Part of a small language model's weights: width 64, RMSNorm before each block.
Each number is 500 + 40 x the weight over its row's rms, rounded and kept within 0 to 999. Layers, rows and columns count from 0. Numbers have three digits each. The size before them is the row's rms in percent of the matrix's.

# up: layer 8 MLP up, 192x64, rms 0.109, rows 39-105, columns 0-63
# down: layer 8 MLP down (transposed), 192x64, rms 0.104, rows 39-105, columns 0-63
# gate: layer 8 MLP gate, 192x64, rms 0.108, rows 40-105, columns 0-63
up39 122:482490473505445527504502529510487510445464519472508552479575446556418556471465516532490491489482505432482500503553539534431500478568423482497540521545560458473526455499442518566439505576435471
down39 117:457510498601527514465526503511523478501510548523506504527419485546544561385482516559437538484520486469484507522479477454554484470481448533505530565527452525514490562463556461501469525514416439
gate40 085:493449473464573482527521471482510486554489399534467514471450409463573539539477508546456517574481549452521488487562535405514492474471496529516468567458460502480510493511478427454511520488534502
up40 127:497536522483533563458470505508511498558560461480519497555478497537467492557532469505497538514564513416490535493452483514443449484524535464440532534480595552509464423442527479405495548529497440
down40 132:568480484463498546562487512500522510543498463473521503486518493638454516493568568481513498539477533472542581538491475532505535554526540473465462515522576493522480562438530447477485473458521431
gate41 097:482498523521561500513447424519452470510496540454493452590466518550480475422476512490501543590439545514487574449482500497563490553484436504431526424481496479522498504503522531567511465518465541
up41 104:505552475467512484456512517473555416492507545501452452469473527554571459459437483558503440440488457518481506515493530444502533525537533446548396496501485562470520564472537517465481520475583480
down41 101:499509511481547553588505472559542534510483496513516488499471478547490603506540488548470461476505554502502460506523546383519382554514510535539482484564453523531519552508533497519433527502505483
gate42 097:523522499436521497555481570454528525493479557473511511449491547474478385469482513410513544488505518516601456453578550454498469499480454534449551582448501516464484508477502489487533490482482504
up42 090:502502461502573514462557501463524603468483501462529473500487424494459592472483510430523505456471415453517522437534475530498551453505494518566546460444534539496527506460544424516460502489503484
down42 090:494526469490531530553515453504513551383487465527520508545477483511447552416504531523518521486477408484471441542502500502526461504503471419538468449550559475548556470449446484501421503519529486
gate43 103:524478488470529533500478482484470569507429467547437454446478489429527470553497520532537445522516425529526498555589411526528478474507520504538396536479523498480485503439574477505475496549522519
up43 102:451529544513458545509508506459409493545561544535519526572535491522532482527464604560494529495513515477505581508538477449447502440502560439517534476512488526465468407535532494476529519510463453
down43 096:500509513506492518505489513513557449554557461478488484428448543474452516537522502527544556550493510483449461510521459516525485411523466532472504457386565495551539584464437529538444496492533458
gate44 101:485483549517503551454510528501436499501543558467581496527522522574511469589450528526486455519511549521509500530526513480550556546433505564436460511495470533418485457517505565545432481504437498
up44 109:521466512522519486481446511598506463493438551558453518416496474484438593566504552524501493531541512463520509527401491483528541433499542492439495443460538447482461498503482527465474462476480519
down44 104:551530494472561577448493538517463432438593502461487485547468513570451450410504505528499502540535478462521516510504519505479550488478489500464514495588538478566417524538552523493533490524489451
gate45 095:488466510468507528485480527526426463436528473556467467495568517495534462554555452485509449539486472529540520496465452427475471505493498480431439485437532502389530438426520517545473430495507498
up45 104:534489522488452550508495527510433453533479544513492447510465517508530558614451499548529431466580508480474465445477527457441557515557515402521474511504522525529443577476531480527499511488511529
down45 106:468461569582523527449504490473467413493544555477506495484537481549495550458537492478466485455481532448481510451495403543531513489421435537456539527556519452511446531476467529476517538514453446
gate46 099:432496443548531501513573491466536579498476537520499470393477495536484499558482509493498445522472430479491468512511479455448534479522413535470487445501519446465423474498539467480462555567533469
up46 094:496584525498446512481493609474483463464513471489489509481501532451464499450494582486563517519531496437555521503484462466465479503595527415489502472474527503496496422452424507519552451545473475
down46 096:557549522457458533480550496453431523508522587510542501503532476522528533475452439516484515483441499428480474497489531408443495579547470480485402527493514525514507532513422538457485472505526560
gate47 118:494470467540539540463518468494477485511529454553471556588468505475609584539507514440518514564516515569471484471467483539479489536481585516520490483459514560514484553479464500469540595517508470
up47 101:467496451521500391570445450490458482551506465527442585532518470521554532521497530487418449485523455519410561453533490492534475521477417510514543478508478442477490490513495475475476470496554513
down47 093:522546488464457588453503477535528475497463556504498460494476471467495467444422428478491531475503582456570496538470498594501451523455511417499504483508486488411458523524541535501504555494513448
gate48 096:519507516517518527450508434502492526542438440497526538513540523484531513503522462493494432386508480493518491521523496428535512514429575523493526526488477444481571480482609433474481495515404488
up48 106:470451500518493429484565460526540527515513479517596496415530513528467588511535443457518455474521532445469451516470545540506469464475426555461512508550583492541544487528463479505474509560529491
down48 101:455501508551507465476573446487475468504521545531441513510561467390485508602500439538546505478475512447491515557536530552495443530458476517454507500588483457479471485522553514535537463457538507
gate49 092:510505570520490516542516555517535419463445558526579516558524522527527531474495521513532495499470471539517447495506447468422567567432539563456488554502452410547482482525499465546464495512524501
up49 130:503409492496456568425459506450518470518537466553481523461489449463509530474499487470524573492483526423499486410487446398543496476492581488525493509436568483489504537503544537538534499500489491
down49 140:578472506537487548466490487479547509548467529530509471448459532420454522501510472480421559547524523507461482462512467367531531452474535531492508526473627544486486515507493486529506526513475519
gate50 107:494504462460506420500465470470449488435459515477495561459441526436461488537554509423476479526541541525490521526474447518467460460491390518515503517505509462440507515462497543575476550445489423
up50 089:493545504474482513514535534499520540509464512497467479503453497415471558609449523554487466512550484544413452506476453477522564536436510491456465498538533504470442492491423442444510524531537432
down50 093:441480465544511516502554556537523477490503488530545530547455567569534474483518496501474515476476495467469505569514536500494570488533497518522512532447529369407597511514542507535482525442513466
gate51 109:507472533483510500485506486523536492426427535529460577526450505510443506480502468440542504570532503457535478544544495453501453474501523431463544588518525466521449513589435525600514493490495528
up51 106:569475529470518494511508486532524481476441502514530513426465527541476426549436471401524514543518518508491415503414616522532485484457535504481519502498499498515531570490551519483522447442531471
down51 103:497464486513516497476576464480561532541483546462490459505529490513467514548493558598566462514488494537475468550527474497479472522508454463476607481481494502412505469441535556523566457487572555
gate52 101:490463490465562510493513474530482417503471526460519506537479513515536592442564552488539522525557528510523517437497478571530533496501500544485480495499497460613451511501444515442570505533500598
up52 107:430514462483457551578505487513468554464454490485546480499567524516557489472574482579489530507529502501488617497467446541518464428492523453506479484470480495560455526513488498547463474412535496
down52 110:511586485505494517528562503465463557506479486549433453546521560496524500527484455542534461469484500496490462550479508485397469474515451507493575523489483392454480458553418502502463522462461544
gate53 103:531405467526547511506507422464523515480538461511488536570466436460511459422461480455381494474442507535520534516485504582540487481518523493565449522547494519500537451499531533522498512470537457
up53 105:469492495514546556469553432464446439510493539424588486550502495465528528453490485497498523516449520453495473510514558509540592519501461548576526410523457503538555493492452510481535514555448505
down53 098:530412420523520469507524575451482409483523494501515537452515513478502504539504574522419496543515532543528521474554467577505525446501478531482566511466583557473551463474521489488563491515485493
gate54 092:469515563551537457479523520512465527517516522479432495461444462527507510477529570486529481493522483523535590561546535440515530485421541481463457524488495426540457458563575476416494497542454522
up54 103:544487520521474458510513530550549496491497541406511485490545518540540451564539533530484480522401517446485507510555478496493491470475539534473509493457510495478557527459481368490490406520573475
down54 098:519473515432540467474493462570457519495533475497512561448496514533466470461532528561576534467548546505549528585529372480476534548490542545436455486521510527549489482574489527499481493491489504
gate55 103:486497552508494488503461457508595511501553493498494527443524460478527538514534516462548487486534533524548545488569433471530496499456528477473484562496542477551508521545359475429449525576478526
up55 100:434501462515526532473466472519465525552540504540450479489560489494523580537504497472475562483504506497417505487386514444533613452517490527501479507425522543447481471517498512544463453502564497
down55 094:477464459531529494492414480522535549517530512445487458486547422511446520491430531422478456499499542411482542412507489485511470476473518542488512524537495438544463576557529537499491457431528495
gate56 092:565550543565488431487465482467541526509484430521484470484574490569542528568553482526450571492438607528515497519477442469497526522528454498443480495527516467477460519462465494532500559549507495
up56 090:533490485561485552534446548529566507478466512579507521458496522515510535531430489494505501472499545542518457480492447538465550498429512581431469526478584517489470456523499575580516538549543540
down56 090:483463521535506441491473466539523539470515438439533510448429422443555457470556588431534442474504530462578477505548520479526548487527478489487558490521439540512494549499543536504479509528547469
gate57 088:452506495515534579442562448451499554520512509476480446495420449470507508519420467488506522533530444441498478486452558477572465456505437508545545476465514481469498490468581465571505530532496445
up57 090:475501501474444470518439518499531446490503456486491481466477460524412483499516500534461427438533585501541531531469528490468487415541450516531493486528483503500446489503449454485495434425504624
down57 097:506489511551488443544482416482478557445438550503539545570517517511527493448514485539512567545484468505476532451584474566534605522491547531493486511513573556519532461495536496480555463496467498
gate58 105:543477531474524458526528461585538545437482509523532481431509532522518505556528546494569527452501465478462575524494511422528538432457485541526412453478459469533432550530487469495458461515526532
up58 103:537494466417450451433525489585497558513540497472569524473548535450494491515553513495507530440545448579547484556491500517417466465514469559505487507486467508521447491594491495472496462491457471
down58 100:442481587494479513520501561515454507520484442512509528500536525549498535415485441461555562441473482541499465563487503498481500513497544473492453538519621485428538469535527524484465458437466542
gate59 093:518489532446565552466558447547497487530452410554513468517511550444527411494507424492529539575466503470414555509521514502490486462496444452473470548543537519484461504517466510454477514531533535
up59 097:518517546465517525494464506451561500405445560498514492492531532537421522508521495551498524535399529526513578519542475508587555494484472529512500474543410523486522486483464472548415515502540500
down59 093:495536528453482577403441486435495453522416449456517482510469487444503561512469475443455530517491574520469482515441511475545515517529523474423490511494487503483530446509542555554474517478520417
gate60 095:575429496530454501494512468558572507447490488524500521503536544489448410526535492441560491522528523413494546567522512535431482489477462496470479504494507516517459498478434554527514522436403518
up60 085:533506504516454464499450497433550458476481535495522535503500476451519603535504499551542425527504458531533483433570522542510490529523546557476561511569560527493551538394506478481482451479524493
down60 088:397462573430494526451531531532459555474510489529463486538500511506476486420447527489518532466519524522563463507486513534466502504386502455453489475510515459447513489497444422525544545556514539
gate61 086:515471486560479558553512503478539484424401455546551436549508450509505459510460421541470570440463449465525500528484485467459471515522503460504486493428477476485576491558488529495552488510524552
up61 084:490520432548444569529446516541530480588467427524489481455522507444468485553500484489549504464474491419582532492488480546426475483531487511567501430519501579461474525454485504502480482454506540
down61 101:529546417509528489539455493514475502535539462444502497459479500507454452570493532458522470473482505432461528502536477453519538455455572478460587465436549520566449525442573488533510520459482445
gate62 104:484535454504465628493474528429458473509493485462550509530409496534507497520513465500464537485527490541534463470460544574436555486469484544497482459558447473569533421505463516520489530531510545
up62 096:547520520506566534500515521501509503573490438499524468454457526590447423559513558467474467559458472484498480427442488529498495565524423551480456533492499519481543524492438526494435463487554532
down62 095:458484441454443458469459494496516568434527559502566461533473524476458481434477510509431537552488503511575409484509487509506530555518538513470435491560506455529529435531466500516539518581495522
gate63 100:429533459443480561420476454481470483440538529464566507425498504508555488455534554517458445478558516532526508546423474518453463493509496443455437532489557446479507501490542488511485436498506552
up63 097:479533593514448470507547495484545490500476482537473526455528444441432447489513419540491499390560481508546543513412471479548545533479489471532484488473495495552489510559545514556461506521522454
down63 098:371450551505509503574543484555516485512511554448512481452529471498554505473512492440529542506488565531511457471540495508507522480462458408496511567508579449521568491512470495536529481548516538
gate64 100:499514488474564535538563469472492510483397490586518505493470498550523539493440540507499470495453528500453503485450503503471498509455506558555502486521463434476563527457457477476578604435506441
up64 109:462436527541517533558550447484510564467478538426480495478478546535473471542472411529517573468534506580498487479438537494492501559551515472404479533540536457515491545469437475492502526503469465
down64 109:474535438536466494419478562476501504562527466507429424493516492494459589546426459508543493449486535555441472506506471490502526460523441517571526504509539424458532515451536461476487525461456485
gate65 097:521430502476469489453485476553469540544458481504514469520508552501463416540527519455472522489497532490527468532556489410430424502432511416479518504459532508477536568471426465507454562474491457
up65 095:542554503560452549540414482550460443522512555511538451541530548494553534526561517513459512530569502498522536484497504597494508473477529526497537575478453495499440509495441480510486399501522539
down65 095:485543539488479484576520455511515542479427538544529482561537446576526469472554545554496469490572474490484476473513499546433476522445534473516473568570514506465541514526434545500529505401483509
gate66 105:460488537491525469517528517561536530528494459475422531518493504549484491535545529557482494427491524403483528474522474476562538445555572548513519462430589451504511433535467523470515517569500533
up66 089:525527606494500430519510486576468507482528460480502486501481525471551512475501529508556451495462587515421460563471523487489567524457423454514555554520516538527504509538436449510537527513445453
down66 092:515476462453509494513491507511536553456561529499493499494496481435532469473581551544499472556496515566526516466511582410462432528428551539526577485470501440486504463470527510545434461549478534
gate67 090:472424457507504554476560482525425492527462459513486516498441475512462505516486521482551525558484453519475507485488546464467492537495515575542520511466439469500419453508563476510397483577423544
up67 108:469510462526474480539446445529485540587511484506545398505457538471523475523481486584470467546580480494534479447515527550552441539432479538501438476458525458497486528521461471430534465484536508
down67 109:479557480580523520537526462516489530440562536493482506529468425449522517583467496486480534549447543455471466447508495534504463533478419464493468469530431505478506462574591555494550509531491522
gate68 102:566423510508493531547459414597535477538491515570520516475491495533583498488519530460440463491451545465493438506522522538510503436505479486498507508576497474458461463497469511590513495579498527
up68 105:485518503432473458471473493476470495466513485534503562475475492502474451487461512555417523454586585519555515441481531530542525559496523536498518403548509461469451543591473498498563540489529482
down68 104:461508473572528505544496471523536530477528507552534498420494505426547496522561508504479422574534514502469440546477527515503449562494525470508504506430506473500531494540479546550409445589540468
gate69 103:480527456489491489507478492542452531412453517600463521463546501497467580480510466495563503494480430500558565470437504437536513523522555500460520543511523463478464433512475555560452510443527459
up69 094:543429528529567491431478571557438436520492538507546490563466515458470572484460546509567537523515428467522487423522492505507474459504537508454527539548468515457508441520489471508475433477475458
down69 094:467533477455486488514495470485476528460471497526451520510471461525512426488534466560448579476505503544439521500516545489507553546542565496518509538527524498539464358526505461476563484419529563
gate70 112:549526455446513502467432513582557517470485553466492461471522517445505525522460466474494549515522494543526574437515490529465579498463488549488482543461544427507556568535504453563451494481488573
up70 107:481510473421522434486495503491499503425526561484537453438514549485505496497457428458506526490481509531450515520481593550471520548564387503511516530520499530503509501558590473545460442492529478
down70 109:393485503529514486532571520528485552494478491503510437543509478458516502464471472513513471480486517500516441549533539591464495490554445461496464464594395511508511424481435518513565476490521525
gate71 097:477538476525474525569404550505538514463452537553582518503556476542496531538442554567513512547463446456436517519450504466461524449497490526420510468497488573502495493444439530513465496510520471
up71 095:506528458496538478525420488482441514532447453522493531439553518492513520460484538479494460527548492541462513511423591553492392523525452523499466557521526459495462495542566489454600497499510497
down71 090:534466485457492498464489482501520472539543479482469510509502584519484497465500573496480543510484526513494458559558510430477555482469533564463480494375482435506500494505538456563395527418518481
gate72 105:531513514446477455472595463541560536441565495439519551464528529524468443551509445477500489510496455459520483502523497439527490506434509476515574558507463499525532573450473498491488578553456447
up72 101:574511545478542522530467451443518507492526526518471471463547541472494529521439502492480469503438544553558499459532564518446540529446561491533544554564536449447473570523533438576543496510505465
down72 091:400491495518503552495560520385514549471515472493452538477469494474538546479496494508436493493466533526507525527515472420443519436492478464583500397528522538470484519442527495488487512572515483
gate73 084:507536462548518492527503506538541553538507441499457528440514605521478402490512458517530488533499527514559514473517560480509476545464480463514580546559489606519498515521497491476560442435475511
up73 086:449489508524466486508436501436466505464575502496484431457476522567501476495495504554498479516525454566473570451493526509454451443565451533539558475463517580560553521448528473523526544526554544
down73 090:490535496476474494454448486471506451515467496454573481538547543481467525450443441432479536474516546386476466542557504552544539519478477447470395505503464514494447515471522482481442551513508466
gate74 103:430499415502517458466561428473558546447477477462501509485485460497546517473530545505533521496512449523456499498516400449499476476528462480496466512539474585525500468541463526417457581523483450
up74 101:550509558518541502598525515510469484438426578442507496524453470444478574559417472511515493474462482466481533469461535464520497481487583459430537476490461470508514466505530509495518447446460475
down74 097:514460521492530523496518554498461450547532514425466554499586450534421504486507494510572505515475493448485509477483486470562538503489406531497467523508496536458508509482503574488591530407483574
gate75 102:515552504469517518588526496435516531481526547415561570530507442523538433433500513590426477494442553528518493523558486498471470492500490514514486543565497497515498475528486529498541470426441531
up75 098:455508559451482528519473463474543507470501554473536578511471414474437477466461606438475462524524609469489453504519475532472445484473456482519554463475536446492488477521463470531502535492467469
down75 095:515543550517581520534501535466482520454517487528497525550488494518520565548484461502552488510482504506505485506642495531509514529532457511481537553538437500469586503539539536416567469440529547
gate76 099:484448479562588433522490560499482481501462509452466543530563495538502546446502516464492499421487472498432442501536494509455539473502550523480526512500441485535577419444435516538567543517495500
up76 089:484531528558489479515465488490439501407488572476465554558542579507495522553471495495501481471548535525518499432532500497497509578529558474484537477588497462554484461550408529481448503462467533
down76 096:497578482491532562539480464487447478494535554477428501467568482505535511469508519497494501464515470398498531435483460468421506453485516535528543429569523522537481462547572507443473470441512454
gate77 096:549433473489518503435520525515452492523493538459519427463474556535563436418494520469434501529487534473510504469496465489476490537541528544487544577567492539530535431552582443487469495531548481
up77 099:479458445451482522483505454485490566558570472486538561497482479466585565430473530527425429455524476469512484502547507496505467436459491495487559518474532526498507457556452485490552537433564482
down77 094:494559488500503483463485505406513522569485404557477515543523510468540492576523504426446505502503547492510512521445526489465441541505493467466456491493439543455555564459559560526427514535502475
gate78 097:556448553516524485498476469521505552480606492451460512494498429496519507519463498517499527440521444504542447517551527493524609548530484508447496600510546465486497421545476451535500486540460483
up78 104:521487541550499448473529529444516525483475498547519557535589480545546521432512460507546479432535468434504524523520497463502568488520486477557527573570461482537525464475468391452485483539471526
down78 106:502454537515494540455538560427475507497499497552583576530534516499484571534520517540512574487548472482460590540444501450493528498453478406521498555534522474471500509503545456467511460462434504
gate79 092:486454474478547481475457474494447541563490453505576479575488563500463434528492505508514493529527520529458552456533548467493429479451470485580514483570473523435443452551465529481443506465434505
up79 082:572462542478504560524463550585528469464502516515576463547478462413515467480474447569535507545535485493496571570523498505523489486494425511440540461470493445508553559471488486462527518464454498
down79 085:390500424522478448479480476547557535523532482414473486438520460474499405487531546497464467479528506562520495430517531507497461505488549465522532557499486479486487494560491552547442532573498504
gate80 077:498571483500411509507446593524551542464561494530537475536507513525428485538474470538455465489573501479525535534514496513457426469553491434502486473495509529507382490539494505453510484494565507
up80 088:552442547513480463556456513516493495506492490494504523459415543517535451527577514504414513464536500500527459467571442532511552566539455488452583453432495581469521522481507517459503483481475453
down80 094:494559469450525525430575500543510508518511519473492453523566465480463475506425468520515537419474477482471514546458527422467402459451530516497453467547486471486468464495416500531451528496535559
gate81 083:510455479565475565449500476498516561504508499480533480573484473457510493590526490375556510504515515559511541523398506491493475497470490419483524496511505522469484477572529581530480531459519485
up81 089:503538496477513471427515470475472542510454568463487498491538434467447535511486468508474569497501497516572520531588580493574485484534524487464524420462490448508498432512469564589527479480453475
down81 081:446509517534492486510508551502516501538538460474503479481472509544486456488538476419464408509508460446466552455485524478500596461473450422545517571500550502475549594445540507483498430531473497
gate82 102:536506501484487491487512511512416413474510558486557541446470493541543546437515508484535514434463478542529478489481515498446514567498521512558589440466439448480523486567500572507531492444486432
up82 093:565492585512478522442496437510504471466511521429491537424520495449480582465504519554534584546514496579498522520465463585486533441510467553482481506486501448492448449462469461529506487509475542
down82 092:502530538476586484485546517559494546512507513500477495546528515563479405543547588485505471488521458518501500482493554518511557570503539527518455469522503478472403482543463481502451489453398555
gate83 108:458443545504498465477552505527477550445495555500447541515487458481536516468542517493515471603472514411517574578535555411508493466468490516496487557519474522474460539439459499529478565513467466
up83 110:464530516514473495565483456484451529418466580558483480525507431535509494443520482522494467534469501455539466543534538532517480415527507470497568514520491450521544495463525442582483465389485509
down83 114:449579543558455516524532488582419612499546496506462459529510556537450413470524476462494482477532489573448521473585523529471530523477469481489529462505534493512502530486478491456503449508492515
gate84 095:554416503538500468539524551544506533568564515489501498541578536500511471530501488459501515443545547385458510458479505522504535465559519531496461534455523532534517501498436541500466411503563468
up84 094:575506491513492504538477461529480480556484490566505450499491503407471542437538514496427444489494482490496556515520457478503450493414501591474570530486458499530559573506508476412475534484522541
down84 090:524504487536486462552526501511466514518475555534565469534521535463553420561525459467549499464454512560527449520562516593497507535531517483485425461441485489444483427554445493546533455534545491
gate85 102:497552540540479478413530471463519556471529490511470435474475509493524516438555516456601507458506529486491526553468419499437512562461500511432494528432574484499460514502500483484566473563454499
up85 088:509545577468553490478568535500543506534509519510513583547472547533421521543498576473485447497493483471465513484504443514519598530490455518505481446488538404484492516554435554497511498529540545
down85 093:514529489529457491525490423462496455532481519476544520473507520546504551498525456458563551530526560536502533511572519480528559490501497505497467562499618548541445430444453556469496429478525449
gate86 107:578490514462562507528547483557436548475523529508423505486423511442519450439466514429573466499540533492447502550520526501519533522504450554506428487490519515488536515435497503470465554579504529
up86 108:465529506495552451539483472453524527538489541507484565517494394542516544516561536419481453467436530460493458444517486528514539450460424463514552438529536514500428439509520526495437500467481498
down86 101:479458503488498534478521498497562535585490527494492480505565563493513493456449474532502383550501478581489497540542513510468475394512469506528503506528479522499497484471516526486560509378450552
gate87 105:474513532476531496482487459554543460517523513479510607516459524552524446503447389522577504480480496505502538502615531466497455485549494522471527511513467471507484436511478454475542479546444573
up87 100:568478454458550413504551469511492533510442492552461498531502488502503461581449521520521492504527518537517569481519500558558490460599521461500479521536553397522514570529480505494535538556524491
down87 101:532506477460479422597471463456546467513471478504419456555484459470529467550550511529511565502536503533501506500504443506548558473523548516501517433541508571514452409475499453574527529494496512
gate88 119:428472470466536436538534521503424527528453547448464567490457453523494518527463506515442529473483484582559498418476449437540525508521493507483428468465559478475482482483562544564492486460483524
up88 104:537515491598479461527449562567464514570512477440541476455533515552497533542563476487464516507429481512430438553501425489503518497467492523438473537458448452499497449416490511475503515518491528
down88 097:542508518479449544438556501450448509531489511526502472520531509558543520407453488462498499439448457542506533510466496479516383471506537439497423440504544486470499465455412465501474470505512543
gate89 106:577495550529543540468481529445476482534576501510506525546517475538595504506426509490515530522454523474580485555501554516414581462506546530441499522513522501454472517463484516535581491486500553
up89 107:410531497442471479505493542483475484557478498539470494421541503573487579531491569516459448489543527522444487544552489452475493493488470497505498492531476487496421474505519435433562570494574546
down89 104:490517465564476505434525477510417513460544571506532463509524482448480433488492507473548535476484522507489549459535554462524567482496576477445434468526577459497551507529434509519426527558544508
gate90 090:453463405488550467554421444475506487526469463413501539487462465442440548493518509474518499554501482480501457501498501471494468425494476543553527529408509445469508463516516528516462491429447550
up90 096:430475457434563592478574436489520502526584549494521490497564554487484457505546479482460492433469505506512503464500522528546511533436533523575475539463476453527510535514555473517451544479453477
down90 096:554488499465475459538497488384506458536539529458464500478476484435488474538526468473454505495534562503468441462468513486479457445546495497490507511422523474494555493536568519502465621585516496
gate91 107:525451516501567545537485497448570469411486487447440516503441465508451458458491480402412515503475471475448418556483457541472510542492510460476466498478494460508557476479542507518520485469457547
up91 096:461455501475466464509524424516476509482530519541467452512433481460491497416503481492518595495563512427509539423408463493498535466575517474560544527519523503589531518470495537530469483534520496
down91 090:575543486546489479365522455442462442474448465508506491519442513528552524506489486547570489532543513499534535447516492441503545536521569548498522522536508488419486512458431487520464520517522522
gate92 109:523496463512554438518501530532525469479508532536473572512523506554518495506448500506471363481538411457457420491498453462459494445441512467451458568496523496475507487476547494520528484417502481
up92 099:509511476512501521497496505488520548502458506597526452447399527526473490461547482445455508455465586467506493517442494522491458515448477504455520479524447584558582548493539496467533548421515498
down92 097:435524501545486485502502540474547536515499467477490478457453480570543453505566598497503531533538514586536501497509569515469450500579478551494503506510585501443509509487461532584454455511567491
gate93 102:457505541464564486501525504500501458418441557510461548528467537489474435472495464570445418470464448500501497556541492479425503504534472537541476534543520477505490530427556428504508464527427468
up93 099:582566538516490564489469535578490502507454527515489473485496506506541466482548499479513508465456486491440457522469413512463518501511520392471550443437422530523446521553475503427486493542484543
down93 091:462504510493513464518489553491569478524449510474489575516488520613530486487457486444475521455495480557478472559450500544494543507560496499493470479476483492558535495511516438501413549462374466
gate94 098:465562530543535534456491516516482556471517510440504477520569562443547513525476524475480463482484562516453526492407546501494420471477520539459439506464550509486485449508516499540518465394454430
up94 089:557465490505451474533485515454455570511544488541531508515481504486547385492437550495555499530507424467457527497470455514443514443493499586478525404428504483453528454523466516525544515491496493
down94 092:462482539518501518545481546513477424486482489508512526485478492445421540513501521474435539517504488429547492537516452533585494489478490469476498539463561564515475602460590493454526490567533429
gate95 112:508563469590570540488467473504515592494407544560564498543517440526520548471535480485459478542465488490464557482511517464510494488436561459475518530475477524471525504521521411496512516566491537
up95 097:535488500523468556467543441520526547497558498479525455544535475497513356540451517523463516437520502449477531483472564473511502448505493458470432514462584491529512441548488479482462453455486455
down95 097:494535551550451471537499526418511429476473460538479518510470507531525564466489504469478522523569508473490501436543546547456480588575538552504457485470516462468451546511518560522410509541447495
gate96 089:497446519426514525454484463534483452466497561502526527523476506489519579458475573554449552507549504553495445456471434563518495476463531535534496532479465416482540443556488424484456443506492476
up96 130:465428499549511510463550499434512459520509462540593491511466511394507465511441478507465469453513483448457479483584570493518548429460520502486569464538456482530517498461451508464465521494501555
down96 130:516487444515493491499582531439455520488519487561581531494488451382496505528475443474528475383443464498397550464484534470506510461525493436497453512506500527502501544498488502525489509458510503
gate97 092:443460414510537488567449433455469506497449529491428500474518467520468514487478535521465509610471468441438479564492433440452478524501564489518507495548502553431470505545528482533519500487517487
up97 091:498543508448541531501608511489448486495548512517503549431527442492509557488542512522479465472495495466457492545549518391471503514475468475490462574565470532472469457525468453456493555586531477
down97 100:518494519456475495513422432485503472537520530436455485500500448488516444584473474483542481568474445429550462537531420534496493573471526537521531583545508556505468508513547525490553476550457512
gate98 098:483515559413526490516506514479499609520493472456526526531504451603424574445465480520447504538479484519496451472510481527558540434520505530465512487522557536541523529498481529566521561474548507
up98 100:486572466519449531502442523428477472532508465462513495439430550486492523501442591471544473508540461588492510496481426452490425468527524428525458478509484533462484494516534517505432466532523556
down98 099:472462507612544494523553506488502483487475558473558456566503524414540475549504536529499434492401547493475481511489510536471545531513510462517507519519403538494533477500542530538582513538463517
gate99 097:520441453453512515459542446564460484527501556463505517495476428489453520461564525545498471535548457567509477521477471503528595479522512396576541484557511487469484444541507502489500473531436529
up99 092:411496504520492401463448576480500565531509479448504463442498504533515518438492483512446441494521450510501548521475472453517467491466550482463476528557555542450459453459501462461511542583553486
down99 091:516506461481476515545546507497495466541429523445486485538533512485515571473435522434542531513503508474501502556522482565484549427550422534492500472436427491539524493596478507440539550428482526
gate100 101:408504456477539492435557517534484538502518545408532489486470511489449583537570448488482501507533501544517478415499514454481494548474562444472503473488522485437528484530485522417488501492471419
up100 095:506490510618465484498528446427489462483485508471472514552448478538580488438514498473427453461503550507489527431435450551473465498424440489457551428474527480510553491497528485531484484505514494
down100 089:459523448464498406495470484411509525566446532555565531490562500486525543468483475483454495463502566494557478487475474496540547528564545524495476499529487465493516495506495522594416516503520412
gate101 097:475509471486454456510526548409532481434512474486522555538509495478453417532478480477474506518541377521514447540483574481466406463486544477504527541484422498502459517430460499499496524494498480
up101 089:488558517500509499495474562464523472589500530433491521561422466459455543460537484482504534478442541560504424447530512456522509547581472494513517602509470527487504460449527447475500450498513542
down101 089:426564507507533481486566503529479478509534451500479526499546481430544486491418490468551421496484443501506499513441465550485509386441443506510476530460405526523522441558482485489491473482494486
gate102 105:548519472481555464522507595520485459444475458433469424450501480499444527502432448521469495543518463582482499532490520526458542515600511532533463497546450451519521484448440463483477461523503537
up102 095:545450451525573522539540492564491509588511511513471443524570533543477462536461537563454490466461486555520507442496479492497538488487466527507465443498486415478464496491475561487546519610522535
down102 094:503505557459501460495514522466486477536480451546527502488542502545553507500494416563503521492463548459515496504543489548516579532571518534529427589570449523491465453514457451502480486494387476
gate103 093:435467460497480592525511460480532550498486478454495503418462512526559421493489526458460518517489491392530517500501477527457496486491506511556434493512535533439430535502585494561468492549489553
up103 087:488476543493486406515421498506560463502554481556536478546512482536505554493433510537495386539569472512482490535469462565527481494510446492522477505461554568524498533516524505498480543448579540
down103 094:512499545478515516520529489464479597535532525524495512498524506500506486519535461529559534444480477568461475435538442429512484424504497465509533561530507391549555501462446498556546502411525513
gate104 093:483558548523517448562503453544483593469520491432520492455461498506471513532524546531497506424468535564468426522508444473522488519483531529475547583560528466437516479433544434490492547476502493
up104 105:520431461483523481476526507516462461496481530485462456521481579487405514524473422434461564548510559492484556476467532439535458439524550442537513435518546536507511528539451579465489514493495512
down104 115:490485450415488492477503493408524503515468509487498535520509518404501543492437502455421513540504557438588483467466449450507482460492496506466430467429478538469490521548420496513479524546463494
gate105 095:482398544522566452476498507478467475541484532486491526576532417534512457516475533531539559552569507482490530454437493488548502506399544436499466516503490480523534524547482451498462439467537525
up105 109:473531505517473557479539453548423450485508462551560572493525508417528536501492460563521557518473511505473423540475472472538530514489510474476449541501488486509610498586515516554510479521516570
down105 124:458514523554433489451523501513432533406535567526477552527542479414509478461485472479465512461486454495493495543497450413501544491441455451501517455536489472508584514472484512444522503516523580